{"n_layer": 13, "d_model": 128, "n_head": 4, "n_kv_head": 1, "head_dim": 32, "d_mlp": 512, "vocab_size": 2048, "activation": "quick_gelu", "norm": "rmsnorm", "norm_place": "pre", "norm_eps": 1e-06, "positions": "rope", "rope_base": 500000.0, "rope_fraction": 1.0, "qk_norm": false, "attn_scale": 0.177, "bias": "qkv", "tie_embeddings": true, "parallel_block": false, "init": "normal", "init_std_qkv": 0.0442, "init_std_o": 0.0, "init_std_up": 0.0442, "init_std_down": 0.0, "optimizer": "soap_variant", "lr": 0.00543, "beta1": 0.95, "beta2": 0.95, "weight_decay": 0.04, "lr_head": 0.00809, "grad_clip": 1.0, "warmup_steps": 200, "schedule": "wsd", "decay_fraction": 0.414, "decay_shape": "exp", "final_lr_fraction": 0.0, "batch_tokens": 32768, "seq_len": 128, "doc_mask": true, "train_tokens": 183900000, "steps": 5613, "dataset": "wikipedia_en"}
Each number is 128 + 24 x the weight over its row's rms, rounded and kept within 0 to 255. Layers, rows and columns count from 0. The size above them is the row's rms in percent of the matrix's.

# layer 7 MLP down (transposed), 512x128, rms 0.266, rows 412-424, columns 0-127
size [103  99 101 111 105 104 107  99  97  98  91 108 100]
[[109 114  85  91 166 114 128 141 152 124  94 139 112 116 110 116 136 153 146 116  87 146 127 118 191 150 141 119  89 114 153 129 177 138 104 116 134 144 120 116 150 182 149 135 132 120 118 127 160 128 115 110 146 145 117 114 134 108 166 104 146 149 117 158  70 119 138 127 158 122 129 117 146 106  94 133 155 132 115 133 143 137 145 154 136 142 131 130 139 149 158 103 111 105 142 122  76 108 112 107 174  74 119 135 136  86 119 133 109 154  62 131 109  67  99 114  90 145 144 152 108 166 172 137 107 131 142 122]
 [155 115 126 163 144 144  79 115 112 138 160 136 124  72 141 178 131 145 131 110 176  98 128 121 123 140  64 142 126 124 159 120 141 149  97 139 107  88 108 153 100  97 113 106 155 109 158 122 140  88 121 151 136 123 139 126 145 106 118 138 162 128  73 127 106 165  94 101  89 164 131 109  73 134 151 111 134 128 124 122 134 136 144  75 108 114 148  97  96 135 113 137  97  90 147  99 124 117 114 128 152 107 106 147 103 157 129 142 105 116 152 130 168 107 167 108 145 135 163 106 124 117 120  90 144 146 130 154]
 [141 142 120  90 127 100 125 106 115 128 111 138 134 109 149 149 104 162  92 149 109  86 121 152 128 159 141 142 144 136 144 159 126 125 143 123 109 170 160 153 141 119 122 111 141  85 112 114 112 141 153 115 171 143 133 139 190  93 144 134 103  59 101 111 132  93 121 129 127 104 143 127 114 133 115 106 121 116 128 121 142 126 126 100 146 135 188 108 138 147  92 106 111 116 121 180 134 118 184 115  82 102 116 128  92 145 131 139 167 144 103 112 107 138 168 145 106 156 133  60 110 146 180 143 123 126 117 146]
 [125 166 142 146 126 124 120 124  94 142 132 135 111 127 138 144 137  99  99 165 132 102 159 135 129 164 140 148 165 141 146 126 131 128 130 134 126 169 110 151 168 132 131  99 139  85 122 161 168 162 117 112 133 124 117 124 121  98 116 119 150 146 138  99 110 106 157 117  93 115 124 118 149 130 106 180 120  70 142 120 152 104 134 119 124 148  97  93 151 128 112 114 119 108  80 191 108 139 142 153 112 132 173 202  92  74  99 104 136 124  94 111 168 132 126 139 100 132 168 111 123 158 114 109 169 117 152 134]
 [124  98 118 142 117 120 137 150 114  84 180 151 119 130 177 111 129 125  98 161 114  93 153 149 143 150 146  94 145 113  79 129 132 126 135 112 109 174 101 116 113  80 131 119 121  97 112 160 113 135 146 168 124 105 107 135 119 103 136 119 145 121 143 137 140 121 177 102 127 121 155 121 136 105 141 125 153 129 151 177 145 161 114 149 144 184 141  72 111  56 128  78 124  96  93 139 108 119 111 142 127 162 113 145 111 166 117  90  98 112 104 122 135 143 152 125 139 136 143 165 144 116 111 152 128 113 166 128]
 [ 94 144 148 141 109 147 138 146 116 156 140 105 128 146 123 111 104 142 169 167 120 103 181  92 102 109 117 109 142  83 134 168 131  87 117 127 100 129 119 106 122 116 113  78 122 138 113 159 158 125  94 113 140 150 146 130  76  90 100 186  90 115 121 112 110 126  81  93 121 137 145 134 119 149 136  91 124  99 134 118 106 119 107 123 137 150 138  79 110 102 140 171 151 142 149 123 125 147 159 127 148 125 111 134 130 107  85 150 123  90 102 171 123 162 139 141  93 100 145 137 100 142 134 104  76 112 101 132]
 [122 108 137 132 127 126 107 123 130 147  95 109 120  97  99 124  63 115  97 144 137  76 198 151 122 155 114 119 132 116 102  97 130 148 129 109  93 141 112 124 144 115 121  81 147 131 156 127 154  94 132 181 143 121  94 140  96 162 103 139 138 147 136  62 161 110 179 138 138 140 117 159 149 113 137 103 133 104 118 131 150 144  87 122 137 117 125 141 152 119 137  91 160 142 151 125 104 137 155  89 117 114 129 104 173 133 120 155 156 171 119 134 114 165 134 138 118 114 117 144 128 132 118 125  84 170  83 144]
 [ 85 161 144 135 115 138 121 103  95 135 114 103 109 129 132 156 125 124 106 108 127 133 111 150 157 124 125  69 119 106 143 108 104 171 133 148  70 129 109 121 106 161 150 186 158  88 114 123 113 126 105 143 135 155 153  88 103 152 114 122 100 158 137 115 119 120 146 152 126 128 107 104 163 142 164  98 148  84  96 132 182 149 122 105 126  90  93 113 137  88  98 135  98 112 148 115 126 106 119 118 158 157  92 120  91 134 111  97 111 120 164 150 170 138 113 135  99 120 185 112 106 135 110 133 150 126 144 142]
 [ 96 131 140 147 147 120 101 135 106 125 140 157  68 107  97 168  73 145 116  88 127 136 118  88 101 138 154 127 134 192 160 104 126 121 158 128 114 106 128 137 125 139 112 117  88 131 109 140 110 117  70 103 134 157 142 138 171 133 121 115  95  94 128 168 131 142 159  83 151  97 139 147 128 139 100 102 130 125 130 133 134 134 151 129 119 149 105 126 160 146 155 157 149 146 119  99  98 128 114 103  88  66 126 148 126 111 130 166 163 127 113 149 116  90 179 138 124 111 147 116 138 135 140 110 134  75 141 128]
 [128 100  92  83 130 131 100 131 137 153 125 130 114 128 102  86 171 182 117 124 123 155 133 137 155 105 163 163 119 116  98 123 122 131 134 152 131 121 135 135 110 124  82 114 135 116 128 123 142 132 122 155 122 159 115 166 149 126 119 112 151 145 104 149 105  68 183 125 175 129 104 121 136 135 102 105 122 119 112 119  80 135 135 151 136 181  88 151  93  95 120 171 117 121 154 114 145 129 166 110  89 138 142 142 127 132 163 135  93 121 119 111 144 146 121  99 172 151 119 171 117 121 154 148 128 161 167  70]
 [122 159 114 111 150 136  85 124 115 139 117  97 135  86 109 124  93  89  79 158 153 146 118 148 126 144 120 110 151  83 109 112 103 150 154 162 130 119 128 118 168 117 124 136 146 118 168 118 102 130 135 163 102 165 149 149 110 164 146 146 129 107 115 115 111 143 142 116 133 140 144 119 134 132 168  99  94 125 173 162 102 168 124 120  91 107 163 141 142 149 121 180 133 152 139  90 114 153 118 121 202  97 105 135 101 155 128 150 127 145 133 108  91 106 148  86 119 124 127 107 123 153 130 145 121 161 168 168]
 [144 139 148 152 151 123 103 139 150 101 191 128 155 149 159 131 176 120 132 149 146 149 193  90 126 122 113 117 134 119 108 117 141  88 117  95 122 125 105 105  62 109 144 120 115 132 117 119 110 139 181 125 134 133 143  99 140 126 143 165 101 153 127 122 129 152 120 144  93 143 143 121 107 126 152 158 157 126 103 152 128 123 125 104 145 152 147 159 101  91 138 147 123 132 122 145 121 128 161 121 133  95 149 108 124 197 100 155 123  95 138 133  90 103  90 127 128 120  98  93 167 167 139 150  79 165 114 136]
 [114 148 136 147 123 114 152  92 109  85 124 111 113 150 133 143 102 108 148 150 145 151 114  83 140  96 125 144 107 117 128 124 118 121 129 117  80 126 137 153 149 116 143  94  80 136 144 126 150 109 134 143  93 153 137 110 109 128 139 135 183 145  93  93 150 107  87 136 122 154 147 113 111 126 134  81 116 148 108 174 127 157  56 159 117 148 119  97 162 109 117 178 159 140 143 119 147  93  88 121 109  69 142 100 128 131  91 122 134 157 143 126 117 104 175 128  85 116 102 105 154 149 133 140 117 103 123 139]]
# layer 7 MLP up, 512x128, rms 0.257, rows 413-424, columns 0-127
size [ 91 106 107  98 100 104  93  98 103  97  99 102]
[[139 147 142 152 114 138 138 149 134 109 116 112 160 135 123 155 102 128 111 112 119 154 128  92 170 100 149 116 124 137 132 116 103 107 125 144 109 143 128  68 170 155 139 102  79 129 125  96 100 135 138 117 151 107 157 121 139 150 124 102 156 118 103 128 132 124 145 131 108  92 109 151 118 142  92 131 117  62 178 104  87  96 135 118 172 143  76  79 108 151 133 158 147 100 121 186 164 143 121 164 133 139 140 125 131  78 129 109 134 101 134  79 118 107 138 144 136 152 142 134 156 149 157 137 121 104 146 168]
 [122 145 100 145 142 190 153 132 121 121 126 152 127 159 105 107 122 134 138 150 111 149 126 117 101 123  89 179 168 118 147 138 126 125 105 127 160 136 158 112 125 105 148 129 108 116 112  74 156 131 120 114  81 121 128 143 117 116  91 178 146 122 145 126 139 119 124 111 127 142 151 202 122 111 116 190 122 129  88  83 143 144 105 107 131 123 117 111 106 122  92 110  90 109 145 126 106 182 113 178 120 113 140 124 101 136 145 134  97 111 142 124 131 132 132 125 139 179 151  83 168 123 169 129 103 149 157 136]
 [129 147 163 129  85 114 118 117 147 178 145 109 126 150 158 136 115 114 106 148 122 156 142  92 154 143 103 106 147 126 149 138 130  85 107 125 117 138 119 122 139 164 178 119  88 156  91  95 153 116 147 126 111 178 167 117  97 134 115 122 132 159 108 123 147 146 133 130 108 108 144 116 115 169 167 122 109  74 159 122 128 106 109 110  92 148  83 174 132 115 153 147 144 113 173 131 145  93 152 138 144 104 144 114 123 135  93 162 108 116 148 159 174 140 120 159 178 155 158  95 155 132 133 145 147 132 105 145]
 [138 161 128  97 153 117  79 145 134 101  92  85  98 162 128 137 163 183 107 127 148  93  98 115 131 127 123 132 124 114 108 121 174  72 170  95 125 109 141 134 102 152 125  94 129 126 113 165  82 136 141 133 122 148 107 118 107 158 115 153 111 173  74  99 118  90 170 135 134 120 129 137  95 102 127 150 111 156 102 147 116 154 130 152 123 131 177 157 163 149 121 139 134 113 146 138 122 150 130  80 143 148 141 141 148 116 125 117 129 149 117 156 181 115 174 130 117 144 143 133 123 131 129 117 115  85 147 152]
 [101 129 146 107  91 155 113 124  95 132  93 127 102 102 113 116 108 164 137 145 167  96 181 105 120 108 120 168 150 113 134 170 104 123 105 136 122 143 121 126 170 121 127 166 115 132  87 100 106 157 114 174 162 155 149 138 112 127 160 108 139 126 163  97 142 135 131 166 133 140 143 119 121 193 117 155 135 130 110 104 132 100 112 130 165 103 132 138 144 122 131 110 148 148 133 168 123 145 137 105 134 128  88 145  48 127 132  81 156 124 176 125 111 126 121 128 118 144 163 115 141 134  71 116 138 155 113 121]
 [128 167 110 139 156 108 146 121  96 149  90  99 108  69 122 116  92 102 129 109 134  96 139 109 150 112 109 116 108  93 163 134 120  79 138 133 127  77 138 128 161 129 106 107 110 126 140 126 171 147 135  80 137 118 105 134  95 140  86 116 174 100 148 135 138 101 117 143 119 169 130 156 133  81 166 118 110 148 133 121 110 130 130 139 121 121  90 124 130 142  76 128 119 106  93 138 176 116 144 115 100 123 108 178 130 148 122 137 122 132 141 136  67 107 150 105 102 132 121 146 133  87 129 171  99 152  97 135]
 [ 98 152 127  96 119  87 115  98  91 116 137 115 106 165 127 163  95 136 148 183 159 124 103 151 143 135 153 110 146 118 112 128 133 102 127 158 127 154 109 121 103 115 133 170 147 125 103 152 165 131 129 127 126 120  83 125 132 148 114 115 128 140 135 136  62 125 122 100 150 125 137 100 142 125 103 113 127 116 138 158 109 116 166  77 176 116 127 181 137 167 124 137 141 112 145 142 128 126  95 177 146  74 127 179 118 122 179 100  97 145 102  98 140 132 136  90  98 114 137 138 152 121 181 113 130 133 126 143]
 [144 130  98 142 170 153 132 123 147 143 156 111 122 133 141 108 119 142 143 169  89  84 133 120 112  97  73 156 155 128 130  97  86 128 164 124 196 137 126  90 134 130 135 130 161 136 127 145 115 145 120 172 136 109  95 119  82 109 134 128  92  95 128 111 153 127 121 139 134 117 148 112 137 118 167 173 138 112 112 132 114  93  84 115 109 118 150 162  95 175 127 137 123 134 126 132 105 118 170  90 125 124 128 146 149 165 150 155 100 160  84 116 116 139  89 162 163 106 111 106 137  92 108 113 111 150 154 119]
 [159 144 165 160 125 112 131 155 146 155 112 166 127 109 117 127 104 115 142 164 113  96  95 105 156 128 125 140 157 113 115 128 149 112 129 148 124 111 120 112 117  97 178 150 128 125 122 113 127 135 135  92 180  92 116 126 126 163 134  98  83  81 110  82 110 177 125  95 115 108 118 136 116 131 169 175 136 112 134 108 164  96 143 135 100 135 139 141 157 153 138  84 148 162 117  84  89  90 108 136 158  96 114 127 121 146 134 156 137 139 133  99 130 173 128 133 162 129  86  97 146 121 138 157 139 109  95  91]
 [137 103 137 157 129 159 131 162 146 171 133 149 169 158 119  98 190 176  92 108 126 103 143 170 176 113 102 142 144 144  82 120 138 140 138 116  93 107 111 143 113 119 131 183  58 120 105 122 138 109 142 176 145 111 109 111 150 136 123 147 141 124 153 135 115  95 129 133 142 105 110 119 103 133  68 144 150 133 122 138 158 135 117 130  90 102 123 148 112 142 107 137  99 101 122 153 102 110 116 161 141 109 189  95 132 147 136 108 143 120 137 130 130 112 143 191 117 119 111 124 139 128 125 117 140 136 157 114]
 [126 167  91 162 143 135 104 127  85 156  84 106 151  93 120 173 168 135 137  91  93 118 152 142 137 113 121 145 162 100 123 158 196 101 132 139 127  65 126 115 142  99  99 136 188 139 138 128 100 145 145 155 147 152 122 117 140 170 110 162 163  94 133 108 149 138 129 150 117 128 141 140 107 139 141 156 126  64 116 121 155  99 148 156 112 130 126 157 125 138 142 176 149 164 115 121 135 156 130 135 104 114 133 128 127 126 169 148 128 147 146 108 107 129 115 142 128 115 103  91  96 122 108 155 143 128 135 149]
 [105 113 108 100 104  99 130 119 122 127 120 139 124 142 126 133 122 129 112 131  47  90 112 119 172 108 102 110 109  81 105 129 166  95 142 122 115 124 135 118  91 106 150 132 147 169 120 147 144 168 126 159 121  95 123 109 157 122  87 104  95 122 133 145 122 150 132  74 174 131 109 123 135 129 118 127  97  95 164 102 155 104  89 177 149 143  84 143 116 150 114 136 126 116 129 127  76 136 164 112 140  96 140 148 119  95  94 124 136 119 168 150  96 143 142 103 127 127 123 119  96 113 184 113 118  91 127 120]]